Each number is 500 + 40 x the weight over its row's rms, rounded and kept within 0 to 999. Layers, rows and columns count from 0. Numbers have three digits each. The size before them is the row's rms in percent of the matrix's.

# layer 2 MLP down (transposed), 512x192, rms 0.102, rows 148-219, columns 128-191
055:457460515543465498574433482485468550506512475495484604520488493516386515492500540492514569553544470460424440453556487467540506532436491505459416494514574536533503484488495486543488550645460447
084:515512592527497465446538524535556503516524509520526477533475526493410473485541462437549428511525551470502501529547446482475502536546519455509528451585465539447534580514515467473517547452503471
129:443540518474528484457460460473538482500531494472528495494457453470483572549442515576520459492490516559601502483473496561515538556529503524531505454535521487526485502491474540528520515449578484
135:502429465445505484427462538542527462568507497503508475483575437535537484545528475451435479459520503489460524464498438542525444579528448535425537525576518497542557520507520487487492503553486532
057:527477511561552525469503498564431501527517478502521476524503444536546552448483497591486514498514517485453505541520524552486441515531507555473431513460604489554483527537498439522512478400534541
140:548509448509511521470422513587509439476538552549509570498516556560589458577459500447543429505470511510556470458516497454390516494451557454409505543530438460493548523452449541516553540459431547
097:452521567483533481539521528476518475488547438448501457555438489466545552490517533506494494494584547497455494495505411492504502511547500503529527523506465463508513485474467474497414569469486518
060:468502470512459548496462538556471455428541499530526510557528504485464524483511551493514397464440569584552504497471557478467414416575562495535503553461468492498468455570560542569530511497542532
133:497452498497485487597471490520501525470517487485432473510506498473512446566490510496502538562463498495496532519468502505506499512495512537537517533407513463598486468512515450518493520555509529
103:435487512427526490522553491584552467470472514497479589472499528496560599450456517446514455512479511517482575476507479483482511456523481498494598545568525476507539524543412489514500582517504503
093:437525462501440503421488509476534545564449549458467491542542531543474598546484501531510477609492483530500556516462570461431548448506500475460546501620507480507539487418466472452462515435534545
065:558437489436513432495591486555490511541583581513497529454466531472442428522531485517467484458495550474451575532520493551487566509505490491536482561480568549482538554532519467500529532486461510
121:578509581480501576512559510487558476508498527523479537516470487531538476486504429520455493512571482441563518488486499469506482506528448500511512549451515583488517585566502440481491531446491483
058:483519525534545560479462535514484512500464440523551525566477423565533576540423477545483500474555454453451509535578468539490460543446486492441457571467494505509492455516518504531468446462521479
059:446560470535436561519456442468487450505483515476412488529520434537511453457465544518503480518504561488509586444516487468524446595491527495526504552481513467499514421511464545519440458499474438
071:540480490516445528519525459519470474500465564535517575556520509532472519535514415445538512544475540410498619510567482456519536448507491471472512473509529591506573512510458513518621500486505467
057:460452502643491552591500480477513504471505509497483485509473518416493525459483566509498472452464474464489491523535533524523475500508486502512465502488485512501461475490573490558508499480491480
133:473499546463577463540539451534486500531473491506551565481472546529500504512475474474450492493515509470488473502487515509522534560525441539468511547461481534428436435517509426533570455577417497
104:468506535430472534474503489444426498483483465571541540580490448455482437464519497510498506511497564542529522550473455574548553503519490523506477488460510508539418462508475438491468513448520533
100:456511530538498522474495439450469558450548502488461513478504493413494510552475476547514486561548478478541593547497517506554447440499554425484454465521476437519505488502486461530522580509435447
129:501543494521437443543507491511516546500468488482519481523469467556566470512517419487511523548533567587410429468460543481489524500420513529469489513511557502498527492393470485500466536465537444
120:575542446479531515472486495513451477484494471468484486575514525499480504534495414593570478560518476557558460497573523536446458482478475483529515476512551525503479519518428530562517495514515544
093:454515460453481590482484409473490472573530491452540472551511503483536513527499430468525518521458462519453480539495476463523510535468527479457523443545436530404513494561457463559517471529472442
085:542504514565444535535559546484509493503466557479470549494454472526523478471497547430457464505507442509474433451523438582414546541525557536534492519495465483489466425418523531584546462528530529
100:501476511530527473535428439490515613472470435544493493552474486490519518563552457506554478558575470544564515580560495561485426548458481533572468471493467487518482523518531550491489484468455532
124:523520526584533501522548482458499538494458401457523453540517516557501600485451452450491585577483522524509547564477548461570476573484545527563497430444549545438453478538540427498525504525531498
048:491441511475505481434516515541427559530465480470418525464530505441526507530514429547541459434534519467525465562524473486504474486545475582489470522495429539441561575472464451547480476477566501
096:520546510489550454458519544386513568536532514480554444556544466493532409487430549518483519488558446499547531513550508462514542515519505463522503482482510468481541561497506465526481569408548556
057:466502524530549456529521562518546531495493534529510508495522523517502479517505524472506439487509528523515457509442529491476427504474486446564544469469465499575487488462466468480519437524557457
126:475506517518534449508542492566482496488565476462511475497450437485526532497533512505469477469505504508496464486509477596544511490471559528541512508503491461545509613551519503533533504548462561
065:512471553476550409446499559492548469505499540531506498486435475509537546540538548479508521557519412469396488435512479481491510551469449476511448516497501474468569559533491510493434506483516560
069:458550490522441495508486451425485456469497503462525499467483473555524466502471505480439481579545499498421580478489594556535477498513528470470523571412470428459531475575429510555515558514459422
092:476483465502547463587543533483494431430570448517499493451582475467559540565519456506483454526530558510434463557513550583515436518511499496468528535526544523378464462443529516515571560456541445
052:536452535544510478487475478431518471469495556521577449455504486585493559473530522548491514539476511540527489515575499542503511472503532573536478494441444535512480526447508489456450474490511530
051:546436440515515550528485506447589426528584531532525492475454492446586491506429550507486528491447474424528539518537515534543504520555527472476520525466514514477547459516534464554385491519503523
168:495532612514501510514524486470459493516503542484530468536465482485449499581519528543491462488518445524530515507461553485484472505509514472571586490524518520474478497515521469523466454461494490
075:484449580456467558412554428521443488569504552515453482573486465563512437528528522493468560466545452447440494532463601508579489521501466519494517487501492504516446544505520542492548494495476499
129:523478459553553416498525502479466486570446521463562534492503462488528573491464463540584516451470505444535443532539493573491482480468524556491420543487460537455529517527507515506480564508514562
074:531537494543539468543496528517483541494479496497489446545499410511482472563503558417518495463534497490568517600581487445504544522467506506478506487526555474485533575526603518395494513511457425
121:536534571526518493505503443497474550492567468499466553491492506456452499482429539446503468564541493520463617472486535472479541538493536542453469521573555529472556512462493496463453516504515427
062:545512497463563520548512494527547516529457412500495502536585490492486492499516539509525529462443407392538557458513519553446492567493527445521470519478505536558531480543579495482553474468538530
051:471552485516461516472500532549493506452541429550533509600591452527493526391476556519523460504455491572474494442482470431538512507550506474517506564423451442438506487485520521443468378472532476
137:517536534548462511538534502442447528494531494491456501576547449495421442421503493447509496478549478474460506520470523504454501506416462491495553489461484496492410510523486533514460508522539553
129:508427553459527485463514457513487476458522481482567516491568498531511519477473520478546482509441500536519461514501469492386477452528453551537508504430546471538548499570500546492534535440449486
060:513478502535558450519516475528510426507522552461581545520509463459503457519494445435501558464529519544498492509523461464464563490413504502570566496461506488576473469472508508527476558433586553
075:491447520438507509495499559446435497504542458506473527451440496482550478523472514459525482554485507484480474470499514488516555487468515503489495525412502468443507470510435568544451503450520517
068:470542527474453507476464498486544506501436569468459469449425558547459550522425550544472501544480476457502499505477566518480564514530511491503473516532551447471562539537462441507543476459446477
141:451554555445501485442532493438558493513534420509439499441484492512445439506552416466494479486507494536542476495550475498416504483505577545494504472449579491548520475500471510480481549539508504
109:485585499509538503502524456537516472540483486464529460547501487557543422437452525500483478484451487522490502456469464417530508473520485490517411557564486519419463485504495578441469504500561495
067:508497474506572541522503470440518523555483387517523505489465508472478509499510522502539522526524492432479482500480496483502477559479513473565487453518456453484472450481506425549520499551531477
084:495499465542488507493546474549529430559463484543536497500490504531495560465520470491543529466489464411464460536570492547486483547553450457560557494565509532394515436503455483476529486578437477
090:496460437438525467501412566429511585449442451522541566469490439502537594552480562469420589516552442538482439515522469514443430457482582576530515494572539450479476472475486501508431485469524501
120:500454534526488422536481527461456495466467479530480549521544479475559536477456535468442533546561455489512424515545534549591426438500465462536520492479515497468471455536496478568479487466545514
074:523468503541497449450532443558535462528459487470529548465475517455536532489534483434497490475483481479459522501537534519514489530433482439541546527499527498472524489502487441479533518516499462
110:468553431560486515490501518519501444462550533479474481517502483453518539514440516499454495505525479526527496458488508492546529477502514475486491527536448502506418525524487445484534460536483473
068:554546492389477520460504491502486586414491542535504473485493513490432502521464524451451549542507487534522502415502465507475498610451519476499514553519437526508532505465549550446456433549464467
064:458502506500484510466500443521387448505520511513459561528482493466492510529472516497497589443451529534530500482514502440532495411525456564499507473433478522528481461465544528523520434505496463
117:436484535498531574433482486617532529554500523445510430487527500449537566543549547448491513479482535404435510521518453534545506550480546536459502464546504509514506479452508558507552458548444496
120:459544506533481449504508514523552529498486549533553462515490467563479537414378525533453462496522440544513491544453441476482481531485489482427550528503475503504563501556510468521491456489497496
047:515497473503515498486484615465557540563556421546511577464514530432486478465514476469528480491531543474442473471513545443481440490490521490467550504484472495532490534453528503438478530460508423
071:466536519406547519548472539449460545545474549495489513536495426525624449543434485500447558526554496434466513554458485499501500475493492501452463506517541516525472499479540549511455532517508485
061:513503480466498565574454464494574481484507509483487463562487477579487485491549528433489504543531470498429486495459466522512560522455520474539510500502509473453544499502505553469525513521498495
127:530490485553527513439527434480493525477500545493539525458436478588506489522504506531453503547468503553497512517430496451466503504449479397521525502528554403506481536548541519526496543527495423
076:450584510529480472549535473495541444494523509492547502528494525425515544499495430491588494514479478460479470429560500514521521477464497462524521529517537500485477505530513499502506522511476549
144:500486452540526516526481463510537492438470530538533450523514476512489441534537518515481528493573536494439550527560495457463482557496493494542548409443415478545501561563463458453463521499508549
130:490497482479483463485614486526510537446482580446493488497565607524485510414525488484484478500551462479482472518562449505491486505467481476421519495552445542557543515483508505506452590497532451
135:442497463519552470454447471551518483488508473523520506485480511450537502493528505471544500532548469509464536543519542533460547412534451515489437492524536556453512514510591507462528435487525502
085:518518562479478495501462477493529557465473447551512498541459442526472466534461455485474544545441482535471476514506524534504425531459446524517526425514446457563485441492409456522520482495507540
051:527502493515498539479556489510492484407521468573509541466474512496512547568459468529495508484526491511444570529572424542505491453489470505503449471537544518476421460533461560575505541483531488
104:472504559533562522520462489483491492465549533446523435397530519487538513512463511522487461489486528489489541479443582490531569482474488508508491484587565583445517507497502543501477543421446489
100:470466461508505455531448469547521516571553437429486524489461485502500543461522471497560584533481552441464440501497454475482536496537506478548491423429549492479526500518526505499534505471492520
101:491503499510459533432477496549523449527465584551385490519528444478468493569462478573423436520538451500551487568519478468544509461502549468470493497481472465556508426513555507418447538522431471
# layer 2 MLP gate, 512x192, rms 0.129, rows 149-219, columns 128-191
081:503497553580498455456492472513521546535521531554472464511547560476480492497451550509466476552557513462432484482511442442409478623514535516480481531536453484431548478493466484541574570516439483
095:437485531452524489469523455576479517558492504493534501481458475480490421524510471481530432548464483486547598494462467561456559531499427517517473460550564528481538520502439523497567543456506478
100:476591504579457468580495490422462495461501569501527496526490547448470488479468540486516554542542466451584497521491501472446466445534537472474475432459500433434515509526491456530462568470462488
089:541442494475465507413522404484529446506429530572527437512436463479588542460461443548489502501523565485423499477507534537548487432515468532477523521503536437484512487499432519441451520546448471
106:536501465510445414500490465458524526529455574502521428572494476483453559448561529486459508513521449421515524557493498531567484475546519521461511473521467457436499555455447532489546531533501436
103:479567478501510549538449487516479505525498508496486486518533504514487477486401520514521513553451517514459591460522529554548503578458581473483431475531525534514496521468457425508550506522487424
087:467550398508517493556490524566450502461436483468513466460455486489449470481507497556513573530521501471475492541440531543497577499526508529428510492488518470480563528459541496513456532494543459
089:448494422466575408439499497444507571495477478514510544492483575496428411525479473526477572478497542498499555481441530510452489544495436553466499598434517499546512421564507427507522585477501510
099:468461512496470501406403494486542549493532517483567445520479518477474520416502475462531511501554553538440559531523487502499415475467572423544480535526515509458546515476488464510516501463484558
102:528417507468457520499505498586502509529548462535493575482481501497528445430540455459497478459499587567510458467459533499493513462542573453448525439542481480543561520597560540483445463558484524
091:483446519543534455509493488567488517461536512553530606526506468542486555433511469516478468495530593441559543490467467507512522490453492526448544452534502506498558519458442463525482514530507587
121:555541524490475524461448483512503510460493498540474514545528524493477467499485499511493440502517523522516491552491441465491504443513519479477547484501516517546477398487470561472489428539582529
093:551486498472413501496495506490491407528458530562538562528496596556473473508450491451498498460486506475448509557464560500551486515460496464437509496515558525491519523504490595508464554431491466
085:490474496434515486433456472507498566473499472469471487527563502511606580513552507509473496506499463488528512459531586561492458513464533461464521497484531535463506486510427387529436513492467440
097:467463449467468566491501507546531484458497476462498545433492570532492501439599482552538456433501532452476457530505406548554537514414449528508551493522566485433522470567497483455497448484516528
104:540512481577456488418487469473540502467536541505468518500519503431492542466497534459574528502443497518483524498521518454529429454552545509463509513499478455531453571492423480486556493519514537
109:555500501547514545473506515551484582485578502538556515488528475506524438461576470530517484502485527498467596492578535523458500508504542513507455455552448540508496544468543490527472408518455472
096:410488511440496486566581498496532524494579503521467481488569560501532465472544521490464424392548509537497454506444529488485536440465537486465529454583524524489510480447474573534505504566600507
098:483466527541518565496478401520468527533500478496551546546425473520492547417559590497480531500499502442509575559500524525512526497493458499542500524515475466530506500429478483495611494521516505
108:503502521422567503563487516540450530490456379457486556440567498500510428493524518509509549527537508463484553479533490578555468497488510521521556372554485523465483536521531548486433502492484533
116:410471454545457521460509420519512493479500504413540513501499529598525480475486553455469470506474478473538562488497511482550569537423528470529443474491458498433442519500514441418491550445519468
098:469533492561533485473487550545486500549462503500522561498438510581524466494490546549500485514468442511471580462462497643457406504527454501536454556518451451530498509521522457511466523453505509
087:496503497479518576487505479546486513497587470470562553487484475453449481493511504584479557453469437459480491514509543515503544464520478548495490480417502511502432549539535461499560494486465527
103:402481426497553480508479526481466525529497493524499517530500507445504520501505539475494463513457540511460540516482562432435458584469441470442504560467519548498527542563456496413486549616481447
103:531555437521500422481552516534549510458461471461502415543456485561498552470487450502484594572540452551440463533507468531537460543491506531540503465462542566452503502480469475447484520566512467
095:503491477524528501555554529522559496535482469488521335434508541468519482543503533540439491527461491506498551473415523518458485568460447472437515534453560481505497506444489485533539463537481539
098:493575486469538542474544503524440534477441524527564477509527545437501446483450503503436479477474541436438551522521509474410521487534561467546504493427475489509529511505568477467474437526551450
086:491481565486516472487531460553494488469487528425533425443545484469513539538528510525431497496540491440553513486524522506533535497526586482435489498453455494492489563505466486514574500553504531
118:559508527525506516497553552540507486480429447541526476442485446512464525502473498520488493492529532523492506525511541453480484519438565457427541450474588491525532573505490487458480467499457587
089:506519479410489583459493525502487530488500520444566508506483546567457503528472431519362506531511486444478550528490563553477576607453488547579495490494460459453503475526504516462463513495479511
096:551501503490461573512499455535543514490474545507503503429467437536493540493500527528580441457491488569525524437515465510505502438547594459477462446557584438478430516480505525434466473532516484
095:486494551535449398430462499459516476476416549449589521515548508513462503464516466547484505498507442535505566523554509506551545416513461433469507517473529484553461490468508470510458486544405558
106:557486549504499522469544500510476471518447484537504458531441528511582529528517505543426530470557496532478540604565500482469468472491489496471482538484524437473475563487413527536532516544504510
110:532525470540452464437519453527521451496455543483497547438566501502482504482509532504499507440544543451477520447545480450450596537521491459427553497483516544435479571569519507447494455504462540
119:507502525564471445459475563540534512538455481467458512498496452472467493462548536511483483520481532472509481492489537574443486462510534443521527464495472572511541540586565503462483446512462463
102:550509493502562477538576518488468510499504490553497492492487546534519464518518569551514588458438483495420501487531527469464464525416511555537502531506512511513441468514565540494560505481535562
101:511556541489572461459577467566509440543514481509530515398517486466510517512459495522527550438496448497533537506474507545578545443503474523436426508565555510515476473481469503473532517575554533
097:571475500464522460469543528465494515540512482466497492563539519498455474533549445505483472444587559573489519518505520527512506509494525520506510442488453484498539565501414553470498534489434450
090:497567561548446503470507522506524475518454553484495444533484524486508562489624502496519572486517492415479528465561476490513425543431492475505550486508532553485573513480558503471413462531506517
089:473488464420508465523526464561471472505515505455467430514465506590572473553475539548489524530434444515482562539426515532480514498508511517580540488452489487559410517442478440512500512548472519
090:560500540440518494534571550457488529556560501498502530520443570563555486451484490500509552461461443529474521487506513511514435468431460546521462487419520480480482575499464501505542497540426540
101:485509494411528463485495553485479518504457517517535534518487559505559510529505502437430469475466447493508516488498512519526501510457503474519469470552499570488530505451561460488517528487438465
109:588500457531512574539521540550556493546522537541505501383472505493540435590506558474492484536460457512477538447539542460462545474447597481491508447553496566516542575413511548473472452618493472
095:495542467537504492437523476519537450530522465544515534478573551517557487484468496453505419533531509477520502457460507482494475506451485464544519458478462551539539463554474480470450517501463465
092:505485492539594447445521532547508549463417526548489530550515469470452448467447546473496512495498475489578491473479484487537404516495460529457507506504508518518578543553503489440479499480514491
092:509528512523525521479528573521511514486423471541522453516536536454548415465512448498455469469469501490531451503547486432529481537480482465492442484453505557558460510553489529554480489505499533
099:559464447576545530502555573582518486442468518533544488493466493530616492547506501477501514481528468494535501521483528502519516465486466452471530505503482542533494453460581466495489537538537438
116:499574411551456500432503560498488509498464526503539402480491466469485437405482507524507496473468481521491485416516408453427492495449479539517442515537536558488512572481533541443482465601521461
097:475504512535452419495501467572553529468493491558531556452582610474513492531495418516514510493471562524487497462484430501494385455553447511506510525461535477497484544553442510541522502483522496
101:540480510474471430504506499481506564507524494495499497503427528493502474425522492458461511504520529352490498494522547522521486461490493479528525547531534510561507525525424577479515528552498497
095:429473517471472529415457509568552524545474521566469540490421505485531491603525475491459434448454538466513569525540508446506528513555545517417541496505510459482527585446491513531465471510503458
114:469457420496528511521543579515541486508433518500561509548578496516527425521510449470409494433523552406478461507512535483510517543531496535464436526475463514473510508519496503498463484518521471
103:577541365547487443537573493631501513487531556490545464473478565502580559511506520457509450486493496510486476481475538525460493524496500477529525489489514508501475496504524520414517493556602498
093:514550550481432480504473447544564518456498465473486548544522433467475501470547492551505495511527479483454589475471475486483441437507546533454500505515553509479447511567484568520445526568558504
105:525506477571443448530498555532463421555628571525530481470488502544534501491501528547524527534535472492444442521523507479543516504497548513486518455588467525527480570560449503536480422428540598
099:448519495475539460501494536518529423488504597513479428506526501482463457499467517548489500560515506497468519511504538503531544507545462466470540492553530428455525469487468528513459595529522445
099:578546509445466469523533502463531443454479490510483523405473554553505459477421554438551510521555431441449473525561539541493503455465507451488563493494498498500474466477477457551451424511566481
103:445559486534448470490557543468492527515445524555531488520496434511527511566413558506495503561520480498483531539446470500461519504542529542458451507448478468518485488498407496451476458537518464
100:518481485506474469446493528514472514557479548529499564514539513545445474535482565554533569531516579511525559486507527531480520475491557478515456593507492438449540468515529536446494503481443461
096:529450497483460547453519485516462518502480462490548472506502599456395446531574449477501513498498506537524500511495505573459474495553524548438534438553449495498535454427510494624526516507412446
093:488458537463528449430517586484428482526459512527541454498483545468529516527584492426510499461461503407543480514479524492502463508464452536509505542470508506474502532490534482563461531463569445
096:494482548547527530547466523470548490494463543456428495460480549509515481513519577545497435555527465493591486502539511528488570487510467505504454440485508526509513522545498495483522494633496556
101:576515459471470518553417543522524532465514560556475534482534482504465460512474478554527547513500517585507518422455466484535469568516495539479483473469523432442489460462415570524434507408539488
109:520431515545424530500542503527511463499480474488550591479507446523493445396569538465494481486463483468547497460480566510475528477469550441444447471544514556432426573445526509553501444500470470
098:484423502484508433552577549455502453451526517498595451473501521566540540558562443516536452519495480520390575419521488443463463519472469488497425486438509535516545558542495467411463467486502505
104:556501449442463508518464583527494479541488571464525460532447441483463377469476512512496532456526527424492420498462572524534525587494522458474484471487473517477502502508526563494426494574537523
100:563491450541558485471467511556505460425476504555528428491499556533524518504515492578522493516425489492493543454450474434520533500486562488548464505494433445511549496509502512471478439526549499
107:535552514585509479448471506534520487519416516475432488504544482432478530497429484499579514494538453517528563473469473485528486467506466592522538488509541562423449477509460457465506541461509582
101:515531525487410503540497509592534472482420488551475513554447541470502422532520515515621457519506453517449471496542457505476460517530478426490551458494515529627482450524435485479456467538471563
095:478425465447450513554496513525502475464552486515505533473537501517457520476615429472520492467468499475560491524428498489515483466512523509538518506434474572537513529421496540510415493452414507
095:419537485501510462529569494457477494513452554439564519497534464488529505471500547474546552514466451490511493484484585471527475439501453381509526567526484512511589529536482488467434525573489509
# layer 2 MLP up, 512x192, rms 0.131, rows 149-219, columns 128-191
128:487541441452496425523551484554487529506528481515486487572478510496430477460501498500464469499522527522453520489476457487422565486593580461595529479569514595498531540464450478458570539468499495
080:451482502423501513442551448525472486552492495517568515496505545465486473487514492486578419519491439494576581491461525544483514525543392522501457488549539533475569534518513468531533504464500483
090:532474502414517535437511566503513528526412403458498487507506441524539490539549490547464481512488511548434531460502539506566514538446530549528496577555531520527492515514494489463514411531513477
088:436455425478517456552465595529500466507439526500566518487495408439503484542458447571459470551491514541471492544575485545502522555573453552548534479479519475519513433446488518521505476519569585
096:478526504492530583497553489510461487519513415491530624478429532509547415546502484514465483515476537573495463391436476459434540516443484490489502492488512537562482500577531464522527453419506563
105:463470495516589445470547511482560534474464437480482515469505519466475521575597518523473537570522447497498464534468497501529512465522519484547513516493514480472495513556484552475376494464461530
102:440497436573497524473436469508503480499505507518462527524549445503514523527444487526542437516488448590520531472450538426466550441593485538435523513455478419537530500563543484538485515469514482
085:468487434451544431478450546468485525460552586539522480510469546525466459497448564522532568534569521544472486487499545531411487485526475562427433529510483480553519401545485489502499499479464528
086:523484573559494459505557575467491514556449502521512484412541493534509500564425504511436445522472443467517447510455531496493477506499521546474465535426507474517461510584491469547478542500482500
110:498443548488519505536474527548548530509551607472514481514518514530551526518473508453543507482469539545473534517462561482427433458446528502449540534519471443480452538492514411521484514472505575
107:488506476455482519564469526574530501454510514428546518488463509478524519508504476501492504500526439463510528460452438462471494525539519491536525454527513552481553511497476480520571529556474566
114:453516458462517439486527497522457500467525483430590511534521497470492490512497525513470497494439507508427532532485490502391532430567536432552530502548523459532431422485436554513576477511526535
102:447530490450576482502483522422463482470446497463506493516534436516518462545544507519513514550470466483522476485492547578460518533535482575416553508520476416540516456491543485481449473584461562
109:535483492547478496483530475456478466463451461512512516532475494537615474469524542503547452450468492482568519440544585544576501506480499454476456514546519471489413437568523524479440532454517487
104:487499529456548482564567536565449551559517471534498499557466517487489485408526449434465478497514597453441540521562471549542497453535552539492544419456496537532461574532468471534533499525458545
093:484490473460475535517518508484520474425512494479538447454528572553536445506485540516536422529459419524505512492502562475493465409516530446495503504488502564567453519457508572417485427528512491
103:452512495465529470493595495518490498436537534567533556491543472463531443492553478530497515535458499559531571462482517522528520485488559500445509438566498498477422506448536479498558479535434519
090:410485527403508471522556424475459471537493474515511488528514462476493501475506515452448528400532518559499444559437412497484552498495463500497508540470541523476576456522495587532455509499543507
084:517430505481467486488518532475530579498517532452530557553505529488592533459466493537505518378502526485583585577563517483533518533571565532539516475472451444432492452502497541539485516574493458
099:465604472541429468431529501485534535478514551579498508528461530507514524552491505504449457522486546538397443525422485474474501470489502444516496580442534492474467415445524475488545532517494478
110:569547488470472511513543521403511434597508527548460501446469482530475554522528453539518504478465564516481477506438497460530481482568456553516511521545583522500509415477534525542536497484478522
082:505538481513492536548479447453471491491476470526503451519492414508482503487520437504468514468487540538542450471508504450485488541435469495498503448554473576489434455467462593522519505547505502
092:522572508522437498505497448456567472517424515453489483462494471462496463458532553543532462488453450464528451427477486487557556552435563482565555530491519544451536526469483541560579441434496504
101:538550480528431546504483429486522569472501567540442466499516474502488508538493493541567470511504506496477479538556522475497556478435554500519469494523510463536510533479473481442505521465527476
099:579551472469511478502565454550531490487547507405480475561486507522521523492457537570522504546552506494513416523508523570528458534509469542506497447507524514417531473471571542506473482576440452
112:552554474515512487536455477474488490449461519527513467449451545461472549542454443457513521418534585546578492465506487441481461545487511585497507487469472594477475477539556467431470506503476565
099:462536528485557546528619500493436530567475476531549543473570518469430453544429558499466490463524609438511556510522578507478525495514526449448491515420486528544526496429515480510487511472456456
094:520539487526585580479532505471513520447536426521541459522494487462506450430498499517491470450486524468462559453540506543465513450522506490458525464486530517531532591521440481494543570483508510
123:552525484538556528493513582552513510535493462549462478460507435478479507549529443559510518535547518490446448569485549509453485487400592518480529463449493456462572536522514491481433420522571566
108:512480506509502455495450507502554547501464577433497491462472482508525514573480563555528515521540444504438540537519528495504589450498480498495430521534478507458595508502560424493480490543469525
110:502510522473392483502535487455483537550472549485549515504508488566567468571534530506508536490535508514490560529557569479530454462477528483476417598478454423467489498553536516562446485515476469
076:505521463498538554598514462481500528500571460552391408461416478448455475560499568427504515452501587498496496488494519494580425586511537495521486496533469544474552581507478490462520543429577431
083:496495479477563547524478557461500488468515493498502432579435502501614561527526484494521472476462497477521565481564509480507516476488492518468486503450444441549442573482433476489483462408478530
101:459527478498427501465503513558563450444513526393504465427523428471483519497517484543558561529480449465506528451523522501554511512507601492465488503471536503464575489588504488522479458553534492
116:492493500508451479483448556544551476549448437495454493491551458450486490496540564492504503494489446505464479532450560520462526474513541447512528508492463497494529558579570499480491429477434513
092:521522473474491473489515519478429446493476439469446514543492607508496509522535524451544490425519457550457490555488578476538509503504461548512533537499487471539484522495534534444526507523483479
101:549553498504511473510535458472471428467533484465486520401501425464406574567463509508512583515517544512516470565441528583472519441511506568445498555516517506464491394505483468491469507539529534
100:481556507453455493414524486498518502451499430529513524580437499516410509512536489520531527491522500472462520564485478536517584487531575513430471511524555504489564582446503527470556514530544383
088:465435501511573514561500461458505533450503486503508558509550519484458520532443503478437436527524490508485483517514525440501560521520509468492475435471483514464444527518581508465497539445512507
104:522526645485503490453498457464503518485518462469440529470537502468505549507524515508510452431550595524490506456552463512515482497421512466493476439508497550557587516549431491448429472504497447
102:418536447533546513456505448513474500394507467524451476486557454527514499512498482518503479503536546484482527567471510530502522492534479486409539532571487544532443463507480494447421544417503477
094:478503508527532476476470476517564502454521576548471488583507492493472550464525480502550507500491534562518507525433445451554517421537493452527556566567555475441467440504439467504524554509477524
113:451474519481490544426480543491499498505523514425534597546546451510456576474529470485498508516538529502522457568487519478458444487564448558477504544490508465515588467590507463434506506421491485
085:483459555513453551540470454506481427460489444533538521472541548461506517527499553530507498510524543432581473526508487512507506522561499523465488403495553525540479513505520488539502466464460509
121:478503529514488472515504578520494490548460611455419504430491442561515479546482516541502570510440480501537499467469522506554576531563500516433468538493487483439517472550512503538484507478478558
096:488486572472509456475515544458526486446489551467516507490443538574454470472518553536470508460566536479475545523470414479505496570508561465499481527469504433427490558475452476531525524546447542
095:485467473480511475509488461452451555513513435478505491555542495522413531443476491549479478522491494435462590480488416485480486507499487514528506525454502518470458539561506475491467444386491601
101:501514455573491546471487519528586532496496477516476505522502443547510442411449576481506486500528502526572544426544542512423538479437506471479458497507461548505495517569530526518495447515541493
089:488583578439548560483542473465512519509506497432464535472427512557500500489475499551471432557521520472472542482539543606501618557444504452533454516599482558455514509407451461477472534428471525
077:535517529578583420498585470524442502473535487506482494554493538516490462513462481484457487528445557497480483480430557535547506464519537411623431473460500557457528489514506484493485456429481472
108:470482555532534532465518533382462519591497532485574456461523421513465511488503444492498519535460485523526461523516485503523520494477474459441493517461401521576538494495582428536489551530452501
109:432517521506552464520481532483510523494454518490620496502552509449546528527502493479414478482575502442484441507513555507549488541554500576456422598496513536455489496492499467481456526523492550
100:579518452497482496414569489560514460467522566453509501510471504509557464508449467539510492508527482468526468470492575548465477515456485471588527580528489526482559502535589560450471546515587538
088:500446457497537520499541545475455496483543525564544490505462543505517517503500500416499522487512458511500492489520583472541540550566506528565485504465481475513512533495540424486567457491471530
104:454550464487555477483554552501495574511501469459538479499492460434480504503454527506475530569504476462489430469530383502554514543448457532448521474506500548481515578426477509442485495526501471
105:601491475525533506486440436569459394454485480534491501449569563474537534526427545514502573476522528510578537532522559509533497562493443552458483509526466516561473448550507515497531465544558446
094:550484434532511517443438450556521472484512522503469579516500474444558543517556417480477501546507499522537465500489431412541474532470559568519512491465511521467546506533541521515524531413442512
099:527468579429499491541477433486464539600545396545473530514449532445535520469595480561534485527486506502524404478449479466473455475450496500496541545551526560524479563496535453485529460492485532
098:502540458510580507531490505554502495463491454501512513520496488498480480476537475510439542437486565410509573457508558482526482440543494453431483481529496479600530571474473518502475537504453518
097:521480501547474456510454534451484524657452466458515572493517492459471499505486513495474500522463443479498520468551512572524454503468536496407506476506523448568598495425491492519562482532519508
111:504523562565503536469550441487525482471467543510523427497492488526442481509584543433439441574464476440493424504458523554482505508503525479563450549493543550511580545484519435450472501508510461
092:522541451494434494507478482554443482458488496547545443524513493540483472508451488474507513451455557502508519473487502393497505519521498454505585561476471505545421477510499534454455496443550444
086:452463487466473482558504423486518503529551448522508414509502466512598528546571501518507437542495488467478459556554497479491476479462481479503539494528535551525502544520526487505496438574480494
109:480527469505510493504386471443566505513528581518494479494442480478521512592507475512505559503533511490526501509495490500508483516448488508497564541471491475548546490538446452412531507454505557
099:466487437530532490506567490529517523452469562393414505573553520515487535494529488462488537512490504513505453547541542478512547489487491517474492513498411605495452503510478459501423513465559480
097:474533510526513446479515463478514537468531424581517533517546529516487591493506450502501499540421475558432548526507464400441497492506518500490527571471498472540448500530471499533578543481513468
084:520516466444504526517534518440483475423479445464510413457491559561476459487563497485451514528445538501479546529460491522457529436415506540482406481531450523570507523490500523468499465500394439
094:532441488418486515522438440494500451443524492536394492447531576547555442466527521481444469545440499539512480511467507463485537497562458495499500541472510548518505530543491521558547454505483469
087:477538461490504540515433498507497509526470553486497503429437514477513553451478439470513506487521554462483481527437488449564536566565559526597506506536580472442489447448539525505473506488538445
073:469442481556474512475493514542543491476425542539409502443515540571441486484480537521464514517517596520525488499528518450540532508516533444496537537455545498510510486536485461517524476479525503
088:561477501470448557388500467492479544487514440547421462578495542500471472527472482533503451524549464524457501563484469468499459506501560538478555444456538416499431551496563499516510530479506474